{
  "n_layer": 16,
  "head_dim": 64,
  "rope_fraction": 1.0,
  "init_std_down": 0.00602,
  "lr": 0.00123,
  "doc_mask": false
}
Each number is 50 + 10 x the weight over its row's rms, rounded and kept within 0 to 99. Layers, rows and columns count from 0. The size before them is the row's rms in percent of the matrix's.

# up: layer 2 MLP up, 2688x448, rms 0.0128, rows 368-392, columns 320-383
# down: layer 2 MLP down (transposed), 2688x448, rms 0.00878, rows 368-391, columns 320-383
up368 145:56 53 51 53 52 51 66 41 37 55 46 42 62 42 50 56 52 34 62 51 61 27 55 46 42 55 63 50 71 62 24 50 44 59 19 55 33 59 66 67 43 39 70 48 45 43 66 43 31 51 39 52 58 45 58 52 58 34 58 32 70 52 62 58
down368 169:45 57 41 60 47 50 45 52 58 28 43 52 45 54 59 58 48 71 54 60 33 40 46 38 65 32 36 52 31 48 57 48 47 57 68 40 62 55 39 45 42 64 39 49 73 44 56 53 59 34 49 52 39 45 30 56 50 50 43 58 39 33 41 55
up369 093:52 49 45 55 60 68 55 54 57 42 59 58 44 49 48 40 56 50 51 68 40 62 50 55 53 57 59 56 50 47 40 46 48 56 54 50 52 49 38 61 48 54 39 53 39 37 66 46 62 53 59 57 51 44 43 47 48 57 36 43 35 67 65 59
down369 080:52 49 46 64 53 38 47 45 54 48 36 37 61 56 58 78 36 42 41 33 55 45 57 47 57 42 48 59 55 58 57 59 32 44 42 58 38 65 63 56 58 44 47 49 18 57 53 60 41 44 32 43 63 50 64 64 55 47 53 52 57 45 49 53
up370 074:33 47 47 63 23 35 55 55 48 46 41 53 56 51 44 54 56 50 50 52 49 62 61 45 56 53 60 57 48 49 38 25 69 50 66 59 52 44 61 55 67 44 42 58 45 39 62 38 69 47 52 64 45 62 58 50 55 42 59 41 52 31 55 60
down370 058:60 56 42 58 38 60 53 45 54 49 47 47 42 47 47 38 53 37 33 54 52 35 46 61 60 49 51 41 58 54 44 49 37 52 41 42 46 64 66 62 29 57 66 53 17 51 47 44 27 60 54 44 44 50 45 49 46 49 41 63 58 54 57 56
up371 076:41 56 55 52 40 15 54 49 41 45 36 55 66 44 39 58 58 59 53 50 52 61 52 54 41 49 61 55 43 62 46 56 38 50 66 60 57 51 52 56 39 42 68 35 52 48 49 48 55 54 47 59 57 54 49 48 54 47 34 39 65 47 54 51
down371 069:51 48 40 52 42 44 67 47 62 57 66 45 63 53 42 39 36 43 47 61 38 49 53 65 67 54 55 47 65 46 47 42 52 58 50 44 52 45 44 38 52 45 38 58 24 34 53 62 33 40 48 56 44 53 66 40 44 44 44 53 39 39 45 58
up372 065:46 52 41 39 47 29 52 55 42 42 36 38 71 52 41 51 57 59 55 60 54 27 50 58 58 34 45 40 62 52 51 48 56 52 67 48 53 41 51 56 65 48 47 48 66 67 60 40 47 68 51 67 57 52 59 54 52 63 68 55 58 53 53 56
down372 070:51 33 56 57 56 46 53 44 56 51 52 49 40 35 44 51 45 43 53 50 41 55 49 48 42 52 68 65 54 65 48 42 46 64 50 48 39 57 40 54 52 33 46 46 49 29 52 60 48 56 58 44 52 56 47 41 47 45 43 55 40 42 49 52
up373 111:54 49 59 62 43 45 63 46 43 40 47 40 58 45 48 62 59 56 55 47 58 43 59 63 46 55 62 53 64 51 41 91 36 61 49 55 45 59 50 64 42 48 54 46 54 45 51 39 49 47 43 47 64 49 57 50 55 39 40 54 65 75 56 50
down373 103:58 57 50 55 60 46 47 32 50 60 41 62 51 43 56 44 44 51 48 48 38 54 52 55 64 46 44 53 33 46 40 37 53 62 51 26 59 26 48 42 68 46 38 46 69 55 50 60 36 55 43 62 34 52 39 58 49 45 53 39 47 30 45 51
up374 181:51 61 42 42 54 55 74 47 53 60 41 44 48 54 41 50 63 51 59 59 40 54 51 46 48 52 61 68 53 72 38 51 62 49 45 41 66 50 53 59 46 40 42 68 51 48 75 32 42 37 28 43 53 60 63 61 47 48 45 54 69 65 61 52
down374 227:46 53 47 53 56 38 43 45 53 38 69 47 45 59 49 61 40 58 39 43 41 42 41 45 70 38 38 61 41 44 57 46 41 46 55 54 57 42 30 41 50 50 45 52 55 34 29 46 64 59 46 47 46 59 40 47 56 43 49 46 48 58 53 42
up375 087:46 52 46 55 60 38 53 53 52 45 39 50 62 45 42 51 58 55 42 70 50 51 53 46 49 31 47 60 52 56 56 28 49 54 41 48 34 54 63 47 42 54 41 33 61 46 39 68 50 52 48 73 55 63 51 56 48 38 43 46 38 61 50 64
down375 081:40 41 53 65 55 42 54 39 55 65 62 70 45 63 44 67 49 53 55 44 52 51 41 55 42 42 49 42 62 49 48 48 42 66 40 48 58 46 52 32 63 38 33 54 44 39 68 46 50 43 59 44 37 36 58 67 49 42 38 48 58 36 49 52
up376 104:51 49 50 50 43 61 53 39 56 51 75 46 62 47 51 47 57 51 48 55 59 49 39 57 49 56 55 41 59 48 54 39 48 39 63 46 54 36 45 57 27 38 54 54 44 54 59 35 23 36 60 44 46 48 49 60 53 44 81 45 59 57 53 71
down376 098:32 39 51 61 64 52 46 51 38 52 30 47 37 59 36 56 57 54 52 57 30 40 64 36 47 33 40 57 35 58 47 44 50 62 49 51 49 54 55 40 65 78 49 52 63 39 48 65 58 73 35 35 50 68 46 24 51 64 30 42 42 48 35 42
up377 103:68 54 47 65 35 45 56 33 58 42 56 61 47 50 41 57 61 45 58 55 60 39 51 51 60 54 60 50 65 38 50 66 42 59 55 54 51 43 49 56 58 51 61 40 35 41 36 49 41 54 54 44 57 50 60 55 54 49 55 47 51 60 68 39
down377 104:45 44 62 42 56 46 57 46 56 51 43 50 47 52 58 60 52 50 32 57 32 62 45 49 55 37 49 41 36 66 48 57 46 54 63 33 41 70 66 66 44 43 57 37 43 47 63 63 58 55 40 43 41 54 34 47 53 52 38 66 44 47 43 47
up378 082:41 49 50 27 63 61 48 46 51 43 46 50 57 50 45 50 59 58 59 37 59 74 64 71 55 44 60 59 50 54 50 52 58 60 45 56 51 55 37 67 47 46 59 69 60 31 65 49 65 42 48 45 51 24 56 48 54 39 45 42 48 81 55 35
down378 075:61 48 62 67 51 32 57 40 55 67 46 56 47 39 39 62 40 44 44 65 52 28 36 35 53 42 51 55 61 55 59 49 47 60 59 53 54 47 48 32 61 51 51 35 55 57 46 59 41 67 58 45 57 50 48 46 35 41 47 61 51 34 56 69
up379 100:45 55 57 56 57 57 56 59 63 54 40 56 38 48 46 51 46 56 48 51 67 55 58 48 35 60 74 61 49 51 24 54 55 56 63 50 41 57 37 54 42 43 53 52 43 47 36 35 65 46 58 74 61 77 39 41 57 47 49 43 66 88 59 44
down379 090:42 48 40 60 50 44 51 38 37 42 54 44 63 47 43 48 58 53 54 49 30 45 40 50 56 42 29 44 40 56 53 54 38 48 46 29 46 54 45 43 47 52 44 44 41 49 73 65 47 67 22 35 42 39 58 65 37 49 38 44 46 41 34 65
up380 136:66 53 69 61 48 52 59 37 44 61 50 31 28 41 58 59 55 53 47 60 45 48 39 63 40 50 65 48 49 67 66 54 66 56 41 29 46 62 60 55 55 38 49 48 38 39 66 54 33 51 51 48 56 48 62 55 47 34 41 45 37 62 61 44
down380 151:31 58 42 47 51 49 49 55 45 47 66 56 54 72 56 48 39 45 63 42 52 54 66 43 58 53 44 53 32 29 52 55 43 44 47 79 62 39 47 50 57 54 60 54 74 58 26 28 53 49 36 59 49 54 39 32 59 41 61 55 57 40 47 44
up381 078:58 60 54 54 45 58 52 38 68 50 49 62 52 46 44 53 58 47 61 52 71 44 59 49 52 48 60 54 65 42 49 54 41 61 50 49 52 51 55 51 52 50 51 32 48 56 42 37 33 53 47 49 53 45 42 49 55 57 56 40 56 25 47 41
down381 081:46 32 57 48 67 43 58 54 45 40 46 46 43 61 43 51 46 52 44 53 38 61 40 55 51 43 47 46 47 57 48 56 52 58 59 56 45 49 66 58 51 44 39 51 35 40 55 71 57 58 43 46 60 57 55 43 29 37 36 65 45 41 62 56
up382 107:48 46 45 65 36 50 55 42 44 57 64 26 48 42 58 52 59 43 48 73 65 45 42 53 55 50 56 53 50 51 55 49 46 38 47 39 48 51 44 43 43 40 53 45 35 49 61 47 48 52 48 63 56 55 46 56 49 35 65 32 67 83 63 64
down382 117:37 47 50 57 46 52 58 47 67 45 57 63 43 51 77 57 33 57 40 40 33 61 50 44 48 57 45 47 41 50 39 48 39 50 54 54 40 67 63 63 46 42 52 46 60 45 48 39 48 40 48 39 46 41 59 52 78 62 53 53 45 38 48 50
up383 081:53 54 43 35 52 56 46 42 37 46 45 47 48 50 44 46 49 32 68 47 35 30 52 51 65 49 54 46 45 41 58 35 38 51 72 60 59 38 65 48 53 52 38 50 47 31 65 41 42 53 51 57 47 27 47 43 49 53 29 48 42 51 53 33
down383 084:43 40 46 74 54 46 66 56 62 39 40 43 41 51 54 65 43 55 41 58 50 61 51 34 53 43 57 62 64 60 53 40 59 47 49 33 36 58 51 49 41 47 45 47 29 56 45 62 47 45 47 47 53 60 57 68 58 49 31 59 58 48 50 74
up384 089:78 52 51 46 55 58 53 49 59 40 28 48 58 49 43 56 53 50 38 60 61 39 61 42 62 65 58 60 63 53 45 48 61 49 37 55 50 53 27 45 48 46 41 12 76 45 39 53 61 50 43 47 48 54 43 49 52 37 43 40 53 33 54 50
down384 082:43 49 46 69 51 42 43 51 40 71 55 46 34 47 41 51 50 55 48 42 54 36 52 71 49 37 49 36 40 55 45 58 56 49 55 39 46 55 55 51 35 45 40 57 57 66 65 52 37 51 62 41 46 50 56 64 37 63 52 49 57 52 47 61
up385 094:22 52 53 43 42 55 54 51 46 44 54 54 44 45 54 35 53 43 50 65 57 62 46 55 51 67 63 60 57 46 35 48 44 56 15 47 44 36 38 50 42 46 72 48 26 58 44 46 31 49 50 59 44 32 48 55 53 45 85 47 49 40 53 70
down385 075:36 44 45 62 66 47 45 47 43 30 44 39 60 49 32 93 50 62 52 67 39 49 45 53 55 31 37 39 46 61 67 62 41 49 84 46 57 59 53 37 58 43 50 51 29 50 61 72 56 52 53 48 60 72 49 39 36 47 44 59 47 50 50 46
up386 089:35 45 52 45 75 59 53 56 58 51 56 55 49 50 47 47 52 60 42 68 68 43 40 50 50 40 61 49 55 47 62 55 44 58 36 42 57 41 44 54 34 42 51 37 50 51 42 19 42 54 50 60 46 48 35 53 50 46 51 43 63 57 51 69
down386 084:34 55 40 67 33 58 50 47 49 46 42 56 45 58 42 64 42 54 64 47 43 62 68 52 56 58 48 48 44 64 49 53 47 44 65 52 33 58 65 40 54 45 47 53 52 57 64 83 50 54 32 41 46 54 61 64 51 52 36 49 47 31 57 46
up387 082:47 45 39 22 68 65 46 49 62 48 42 55 60 49 57 45 51 53 51 51 59 57 43 53 48 52 51 53 51 60 57 27 37 45 56 54 59 43 36 54 47 53 43 68 48 54 53 31 54 48 54 44 63 35 40 43 48 39 42 48 52 67 49 55
down387 081:49 44 60 68 59 39 70 36 58 56 53 37 45 52 47 58 34 60 43 35 51 30 56 30 46 37 52 49 52 52 46 45 55 46 43 53 43 62 57 62 63 38 49 47 23 48 58 73 55 41 47 43 31 47 68 69 50 43 34 55 50 45 56 52
up388 094:53 54 49 50 67 68 55 51 60 41 33 55 61 53 42 47 50 65 57 34 53 60 61 56 47 57 56 54 55 45 48 77 47 67 72 54 49 71 46 60 46 48 39 66 79 48 36 44 63 57 52 54 64 38 51 39 60 57 28 48 53 85 50 49
down388 090:44 36 44 68 61 37 48 43 37 52 69 66 50 40 45 55 38 53 53 52 53 48 43 52 50 52 51 44 57 58 57 44 50 58 41 39 41 45 43 45 53 51 51 45 61 53 62 61 46 61 38 54 45 58 46 60 32 35 46 49 48 35 50 59
up389 078:52 55 51 61 37 58 52 39 60 48 54 55 76 48 48 45 51 44 54 52 53 40 50 56 44 60 40 52 61 40 53 54 58 55 71 53 57 49 54 45 62 51 57 25 56 47 32 54 51 52 44 62 47 24 47 55 51 39 52 44 61 43 46 40
down389 065:51 40 35 52 41 37 49 60 50 44 44 54 35 47 40 61 39 51 38 55 52 68 52 58 68 54 65 32 46 44 44 49 48 49 43 42 40 56 65 62 35 46 38 58 47 57 72 39 43 44 42 41 56 52 59 64 40 38 40 61 37 38 58 54
up390 086:66 47 42 62 45 52 54 35 54 49 54 59 71 43 42 54 55 60 71 39 67 50 50 63 55 55 53 51 61 53 60 58 72 61 67 56 48 54 72 40 40 48 51 39 45 51 62 36 40 53 44 56 53 44 52 53 55 44 40 38 43 50 47 29
down390 075:57 44 54 48 62 39 53 52 62 50 52 50 38 61 59 63 49 49 30 63 45 55 58 49 64 43 69 44 45 48 48 52 46 45 42 42 44 46 48 72 42 59 45 53 39 44 40 50 56 41 73 49 57 65 55 40 56 44 47 64 47 35 56 68
up391 105:48 50 53 50 38 49 52 41 42 43 48 62 50 46 46 55 54 46 49 65 44 26 55 63 51 45 52 50 62 62 39 55 24 64 57 54 57 49 57 81 51 34 52 68 42 45 59 40 61 49 52 53 62 58 66 48 57 48 52 62 45 54 59 60
down391 102:45 46 53 63 40 48 49 59 65 47 56 52 52 40 57 44 47 57 55 52 55 64 50 33 52 46 54 67 31 58 58 50 56 49 42 43 52 49 38 22 38 64 49 33 62 47 51 63 46 54 39 42 42 57 38 60 44 49 46 46 51 51 45 51
up392 085:44 48 63 41 49 65 46 51 45 58 44 47 45 50 44 55 54 39 43 65 66 39 48 56 47 42 47 50 40 53 53 45 33 33 35 60 49 27 63 68 55 50 51 59 71 49 50 49 50 40 53 61 47 53 52 51 49 41 66 47 38 77 58 55